{"num_key_value_heads": 3, "intermediate_size": 192, "hidden_act": "swiglu", "norm_eps": 1e-05, "parallel_block": false, "init": "normal", "init_std_o": 0.00962, "init_std_down": 0.00962, "weight_decay": 0.13, "max_grad_norm": 1.0, "final_lr_fraction": 0.05, "doc_mask": false}
Each number is 128 + 24 x the weight over its row's rms, rounded and kept within 0 to 255. Layers, rows and columns count from 0. The size above them is the row's rms in percent of the matrix's.

# layer 7 MLP down (transposed), 192x96, rms 0.0975, rows 47-57, columns 0-95
size [104 124  92 105 104 111  94 103  96 102  96]
[[ 97 131 108 152 124 133 102 154 135 117 147  98 136 129 170 100 135  92 148 136 156 140 143 135  80 138 140 111 109  99 127 150 182 105 128 119 146 152 105 117 138 123  97 156 129 144 116 105 134 168 102 101 118 135 126  63 168 154 110 130 137 114 149 144 133 105 115 152 119  93 125  75 136 122 128 134 159 123 196  97 143  93  97 132 126 124 123 120 115 135 151  91 159 173 168 118]
 [114 122 144  96 146 134  94 143 127 133 187 108 135 134 108 127 167 110 104 122 113 134 164 145 138  93 159 105 139 127 120 157 124 125 170 158  87 129 123 122  90 102 167 133 135 120 139 116 128 108 116 153 173 142 148 150 120 159 125 135 168 175 111 134 133  97 110  91 120 144 167 180 171  85  95 136 109 106 152 175  91 128 117 115 121 124 101 130 130 133 139 130 150  75 142 130]
 [146 124 144 153 134 136 104 152 148 142 110 156  66 131 102 121 124 191 154 173 150 159 102 101 118 126 134  94 151 146 125 127 111 114 125 170 105 110 145 100 127 118  84 126 166 130 118 125 116 149 114 116 186 120 131 136 132  89 124 158 152  95 162 124 134 149 150 146 133 138 130 106 164 162 104  96  65 122 151 131 157 118 134 122  84 121 136 146 158  98 147 124 117 120 108 103]
 [134 129 138 110 120 115 122 135 150 129 151 136 131  88 137 117 151  88 122 170  99 132 152 118 125 146  88 132 105 164 132 136 165 152 164 126 145 141 126 136 138 119 160 112 124 133 145 187 129 133 123 100 130 136 120 103 112 146 146 152 134 105 139 139 146 123 144 158 126 125 132 140 117 190 169 133  16 130 101 151 161 163 109  96 124 105 140 129 150 156 131 112 100 167 130 139]
 [133 155 148 144 130 144 101 117 117  91 142 132  91 119 162 166  77  79 145 141 114 138 132 113 128 146 146 136 103 127 100 168 159 152 164 118 125 121 138 137 130 122 117 126 164  94 124 123 172 165  96 148 149 128 131 175 160 135 129 103 131 126 136 137 126 101 100 117  94 125 168 135 143  77 108 145 108 120 156 152 146 105 105 141  99 118 131 195 110 125  66 135 103 143 113 137]
 [ 67 154 174 140  99 174 198 108 139 137 103 114 153 125 131 141 115 161 132 118 125  96 148 132  98 158 144 159 123 126 124 145 104 143 122 120 153 127  87 134 139 175 116 130 140 116 109 147 114 123 163 110  84 126 100 113 111 163 104 119  95 141 100 117 120 134 138 136 136  95 130 137 151 171 129 115  80 115 132  97 109 163 139 115 113 122  94 180 114  91 133 115 125 109 108 151]
 [143 118 135 109  99 149 166 112 170 132 153 141  45 108  80  79 152 105 144 112 111 142 141 117 154  75 151 123 119 146 146 134  94 152 138 122  87 111 157 108 105  98 139 106 109 117 118 136 120 138 129 109 136 108 135 181 169 129 148  79 126 104 135 152 115 119 113 120 148  97 130  92 170 148 146 118 160 121 139  91 132 111 131 131 129 130 145 152 132 114 164  98 147 129 138 148]
 [166 120 152 138 143 145 118 106 137 158 124 114 164 109 153 108 139 147 139 161 132 155  93 121 160 131 187 126  98 121 123 131 109 103 125 140 107 126 120  91 177 138 113  91  70 131 127 101 110 149 123 113 127 136 129 112 145 150 106 121  89 111 123 162  93 120 117 129  95 159 137 105  89 125 157 171 143 134  86 118 109 151 141 148  98 135 161 112 105 119 117  98 182  95 110 170]
 [145 130 139 123 118 161 121 160  88 130 140 110 155 130 134 126 148 245 129 102 147 149 119 108 159 164 124  89 122 121 123 114 142 133 135 127 129 103 131 153 132 119 115 144 107 143 109 144 134 105 120  99 112 118 153 107 143 123 122 146 167 181 140 101 122 125 136 171  76 143 118 165 107 141 154 165 107 141 163 150 122  90 136 123 120 163 111 140 160 106 118 136 128 122  92 129]
 [136 114 140  99 111 158 135 195 107 134 111  61 185 124 151 107  99 148 168 135 134 109 141 144 145 130 137 123 152 120 109 116 117 103 126 121 132 150 111 145 131 153 132 134 123 122 161 114 137 147 145 157  93 113 107 124  85 165 120 120 138 113  92 126 118 159 167 140  87 141 105  95 125 191 147 123 154 144 116 150 148  85 155 107 109 111 178 135 113 119 144 156 114 131 106 156]
 [115 160  86 127 145 104 133 122 134  92  91 145 181 100 132  84 118 100 151 108 142 132 118 118 142 120 143 131 165 114  98 109 134 138  90 118 139 131 110 142 123 121 164  86  66 115 122 109  99 138 105 155 106 155 116  78 149 126 144 114 118 134 125 113 138 134 182 126 113 101  94 134  99 118 151  99 108 136 135 131  75 118 135 123 147  94  92 113 151 127 186  92 136 155 134 121]]
# layer 7 MLP gate, 192x96, rms 0.103, rows 48-58, columns 0-95
size [123  97 103 101 107  94 114  91 108 103  92]
[[139  99 131 156  92  99 170 165 163 110  85 178 103 149 114 129 137 153 155 127 135 103 125 107 155 154  92 130 103 138 133 148 149 105 119  68 144 138 108 130 106 178  90 116 122 146 127 115 161 132 155 138 100 124 112 120 137 123 146 156 100 114 135 143 104  96 145 137 109 117  93  86 139 141 147  93 175 118 118 139 131 158 130 140 165 176 159 115 127 112 104 163 104 138 131 122]
 [130 132 138 134 130 113 139  91 121 119 131 113 140 126 171 113 148 111  79 151 101 114 145 141 160  89 138 129 101 142 120 121 161 174 152  90 133 117  99 160  88 118 143  88 103 107 125 133 140 121 145 147  63 135  94 124 155 171  92 123  94 141 128 100 102 132 112 107 162  80 142 127 122  77 134 123 159 133  95 153 127 140 107 108 159 137  88 108 125 175 111 109 133 149 144 134]
 [120 146 143  76  99 110 133 128 120 106 128 117 106  98 116 150  99 161 122 143 173 148 102 139 123 136 164 145 162 100  89 132 104 130 170 154 145 135 136 131 130 108  86 127 155 140 137 123 126 107 135 131  98 130 130 159 149 115 146 180 122 179 141 128 124 181 134  79 150 128 136 169 115 138  80 128 140 148 173 141 152  84 119 114 127 115 127  86 150 126  99 106 127 117  77 116]
 [120 129 125 147 142 145 102 120 155 113 148 134 115 124 172 142  76  90 161 148 106 131 144 139 132 141 143 141 108 134 130 164 150 124 127 140 134 123 134 133 150 127 119 139 187  96  96  98 161 159 110 109 147 134 101 157 156 143 142  96 160 134 143 131 122 120  91 129  56 130 159 116 157  59 102 138 122 147 154 171 153 128  97 113 122 109 149 158  90 148  83 116 120 139 127 147]
 [137 115  57 139 155  61 105 161 118 140 145 138 100 108 146  95 133 133 146 149 125 105  86 116 152  98 107 108 127 144 131 147 145 147  82 115 106 154 175 109 129 129  94  92 131 116 149 174 151 129 132 101 177 153 126 141 157 125 133 156  99 129 145 131 122 130 123 154 135 119 139 102  97 118 135 109 148 116 139 120 135 120 118 101 131 151 173 107 126 151 113 169 103 187 122 120]
 [114 136 110 148 142 116  86 126  65 118 104 118 155 146 150 161 106 145 119 137 132 129 138 176 121 130 117 134 152 110 108  73 112 106 138 104 160 171 149 156 130 140  83 137 122 153 128 146  83 147 101 138 130 148 111 147 119 103 100 158 156 160 128  96 122 136 162 155 142 148 158 150 132  90 132 106 108  73 166 150 112 140 122 123 135 124 109  60 103 140 108 141 128 146 133 143]
 [116 147 123 138 160 116 171 166 116 103 146 122 139 102 131 154 178 114 160 126  96 108 123 126 154 147  92 106 151 164 128 144 102 143 102 108 153 116 111 144 139 120 105 149 178 160 172 146 135 151 142 124 146 112 146 113 121 122  92 137 170 127  90 135  96 130 128 108 118 146  98 140 180 124 120  82 119 170 102 128 140  90 106 142 170 112  95  99 113  94 136 130 102 128 172 141]
 [136 144  62 100 141 147 114 138 153 107 102 165 151 126 144 132 136  91 126 117 141  96 144 155  77 114 143 113 142 155 121 140 149 177 121 171 120 119 139 124 122 110 159 125 126 115  98 134 110 125 177  74 113 107  89 162 136 116 119  93 100 120 117 167 140 109 148 115 140 118  94 128 131 155 111 132  98 135  98 141 120 115 126 114 130  74 107 116 121 165 173 128  93 171 136 109]
 [156 164 135 154  99 132 122 199 103 129 103  91 159 161 123 129 151 133 136 118 119 131 111 120 131 178 150 148 150 120  85 137 129 123 129 136 133 149 129 106 133 106 128  85 110 129 118 127 153 128 137 128 101 103 108 112 129 160 129 108 158 151 109  74  83 144 144  98 121 143 125 111 130 175 156 155 129 129 121 153 174 107 110 137 124 122 213 117  97 142 133 151 112 152 135 155]
 [144 101 137 139 113 139 144 126 148 145 166 124 110 145 134 171 120 133 107 159 111 125 157 152 114 132 143 124  93 135 141 123 111 114 126 133 140 115 116 132 143 157  88 182 225 144 137 176 170 140 137 103 153 125 147 169 112 143 126 125 152 150 131 110 105 129  68 143 133 136 128 101 136  89  79 151 121 162 127 133 156 160 100 117 144 141 160 127 114  97 102 122 115 107 128 117]
 [143 145 160 145 143 107 154 124 122 147 136 165 147 125 113 172 108 149  97 118 145 166 116 104  92 104 126 117 169 149 113 131  99 145 100 165 118  86 128 109 117 170 158 124 147 166 167 132 106 125 147 109 159 106 114 166  68 160 119  99 116 162 146 123 135 134  91 146 164 106 123 118 107 127 129 113 147 147 131 127 111 122 117 132 190 124 138  98  82 140 127 149 172 120 151 144]]
# layer 7 MLP up, 192x96, rms 0.0996, rows 48-58, columns 0-95
size [120  95 108  99 110  97 105  95 109 102  91]
[[130  95 193 137 138 147 154 161 191 136 110 136 138 124 120 122 150  75 154 100 153 176 142 130 146 163 135 123 130 122 113 144 129  73 169 157 114 165  96 116 137 105 132 125 127 114 144 123 126  82 161 173 129 164 104 174 131 133 126 111 146 111 103 146 165 138 144 111 119 150 163 153 146 110 108 135 117 146 132 125 100 147 112 113 131 118 150 131 119 135 146 117 124 134 114 188]
 [124 164 130 139 105 144  64 203 138 130 105 120 150 155 121 129 137 115  98 172 117  99 132 158 126 111 102  90 110 122 169  74 120 108 115 132 146 128 127 136 123 135 127 147 128 105 150 116 131 118 142 160 158 137  73 121 155 127 149 128 108 131 136 106 146 124 137 103  97 154 128  90 116 128 147 170 160 120  96 137 151 198 114 125 113 168 134 157 155 141 137 125 136 132 151 149]
 [133 139 121  78 137  93  98 104 115 150 145 100 128  82 170 105 142 130 132 139 115 163 121 164 111 104 117 117 102 166 107 108  95 164 164 164 148 176 126 135 128 121 144 115 137 116 155 132 157 129 117  98 118 139 137  97  96 130 137 138 144 121 158 186 118 142 153 161 120 100 177 135 147 173 148 137  77 145  97 164 134 149 124  84 107 126  96 146 134 139 126 134 116 127 148 114]
 [ 94 159 126 103 126 116  99  89 133 153 151 103  78 100  79 135 178 151 137 157 179 162  98 126 116 126  89 117 173 133  58 124 121 140 149 111 142  89 153 142  94 116 113 113 106 135 162 169 121 109 113 119 156 130 147 144 151 108 148 132  91 139 115 126 124 128 122  91 123 126 122 133  99 153 109 113 139  94 171 156 125  84 140 139 140 152 117 145 135 130 121 129 143 131 141 115]
 [145 105 107 156 122 134 144 136 124 120 115 155 155 153  92 138 149 157 116 133 122  75  77  92 137 112 118 123  95 120 138 155 103 179 104 162 144 101 134 118 129 141 148 151 116 103 135 127 104 166 166 103 128  98 118 104 139 132 138 166  62 115 125 103 139 115 124 172 102  54 100 100 135 144 142 114  95  94 149 111 123 129 115 109 124 154 116 132 132 141 161 127 128 160 103 131]
 [105  90 150 170 121 117 124 137 185 164 154 110 147 106 137 111 125 140  91 110 112  76 151 131 144 154 188 140 125 123 125 123 180 131 119 126  93 129 100 112 128 111 130 130 165 123 110 127 187 108 148 136  87 154 108 142 122 146 133 120 114  99 142 124 125 114 137  92 105 123 146 116 119 151 150 183 122 116 164 111 157 185 124 127 100 114 128 142 141 108 147 164 154 157 115 138]
 [130 180 141 106 148 114 129 140 107 142 124 154 142 143 126 130 139 141 148 111 128 118 174 144 122 145 119 132 148 118 150 138 116 142 127 113 110 146 147 123  94  79 172 134 197 123 126 142 117 136 148 140  94 152 111 177 142 150 119 152 186 180 140 122 156 157 123 167 168 142 126 169 176 149  93 164  81 163 137 146 140 121 141 121 135 118 106 134 135 123 121 176 113 129 130 123]
 [109 127 123 152 127 118 140 135 165 142 136 141 128 141 105 123  95  32  98 125 139 104 147 150 137  93  90 143 132 126 113 120 122 125 102 138 135 165 107 100 129 116 128  97 118 128 136  87 144 142 139 143 155 147 102 130 115 157 141 126 134  92 113 143 105 132 129  84 178 113 166  61 126 102 113 129 122 174 113 118 105 171 118 118 135 109 149 113  97 181 131 101 119 130 156 136]
 [ 90 174  98 122 121 115  69 145 120 129 105 131 107 109  68 155 159 119 138 152 125 164  95 106 106 154 109 125 151 125 133 137 123 113 126  93 157 145 175  92 125 111 119 104 122  95 114 146 119 109 109  94 132 118 128 135 180 111 138 118 112 180 146 111 119 106 116 108 176 106 169 130 123 129 117 140  89  94 159 153 127 181 120 123 133 111 156 125  89 137 114 111 131 148 122 137]
 [154  91 110 146 111 140 149 143 157 136 133 130 157 166 133 131 115 103 101 128 108  76 177 153 109 146 160 130  60 124 166 109 145 116  96 104 105 130  77 139 190 134 110 186 167 154  89 149 148 140 101 102 132 126 132 126 114 137 124 125 138 137 130 117 108 110 117 139 142 123 117  95 148  93 127 150  96 161  96 110 130 166 110 119 125 123 150 121 133 100 148 111 105 113 138 129]
 [109 121 108 140  99 124 127 109 139 108 101  68 101 136 141 140 138 112 137 151  98 123 131  98 179 152 134 160 109  93 132 106 126  85 175 128 156 198 116 155 100 146 109 172 109  92 106 119 141 115 140 151 123 177 130 146 148 146 140 128  96 135 134  83 118 125 149 138 144 160 159  97 160 131 115 117 153 165 120 135 141 132 115 127 158 127 119 145 143 157  90 121  90 132 121  98]]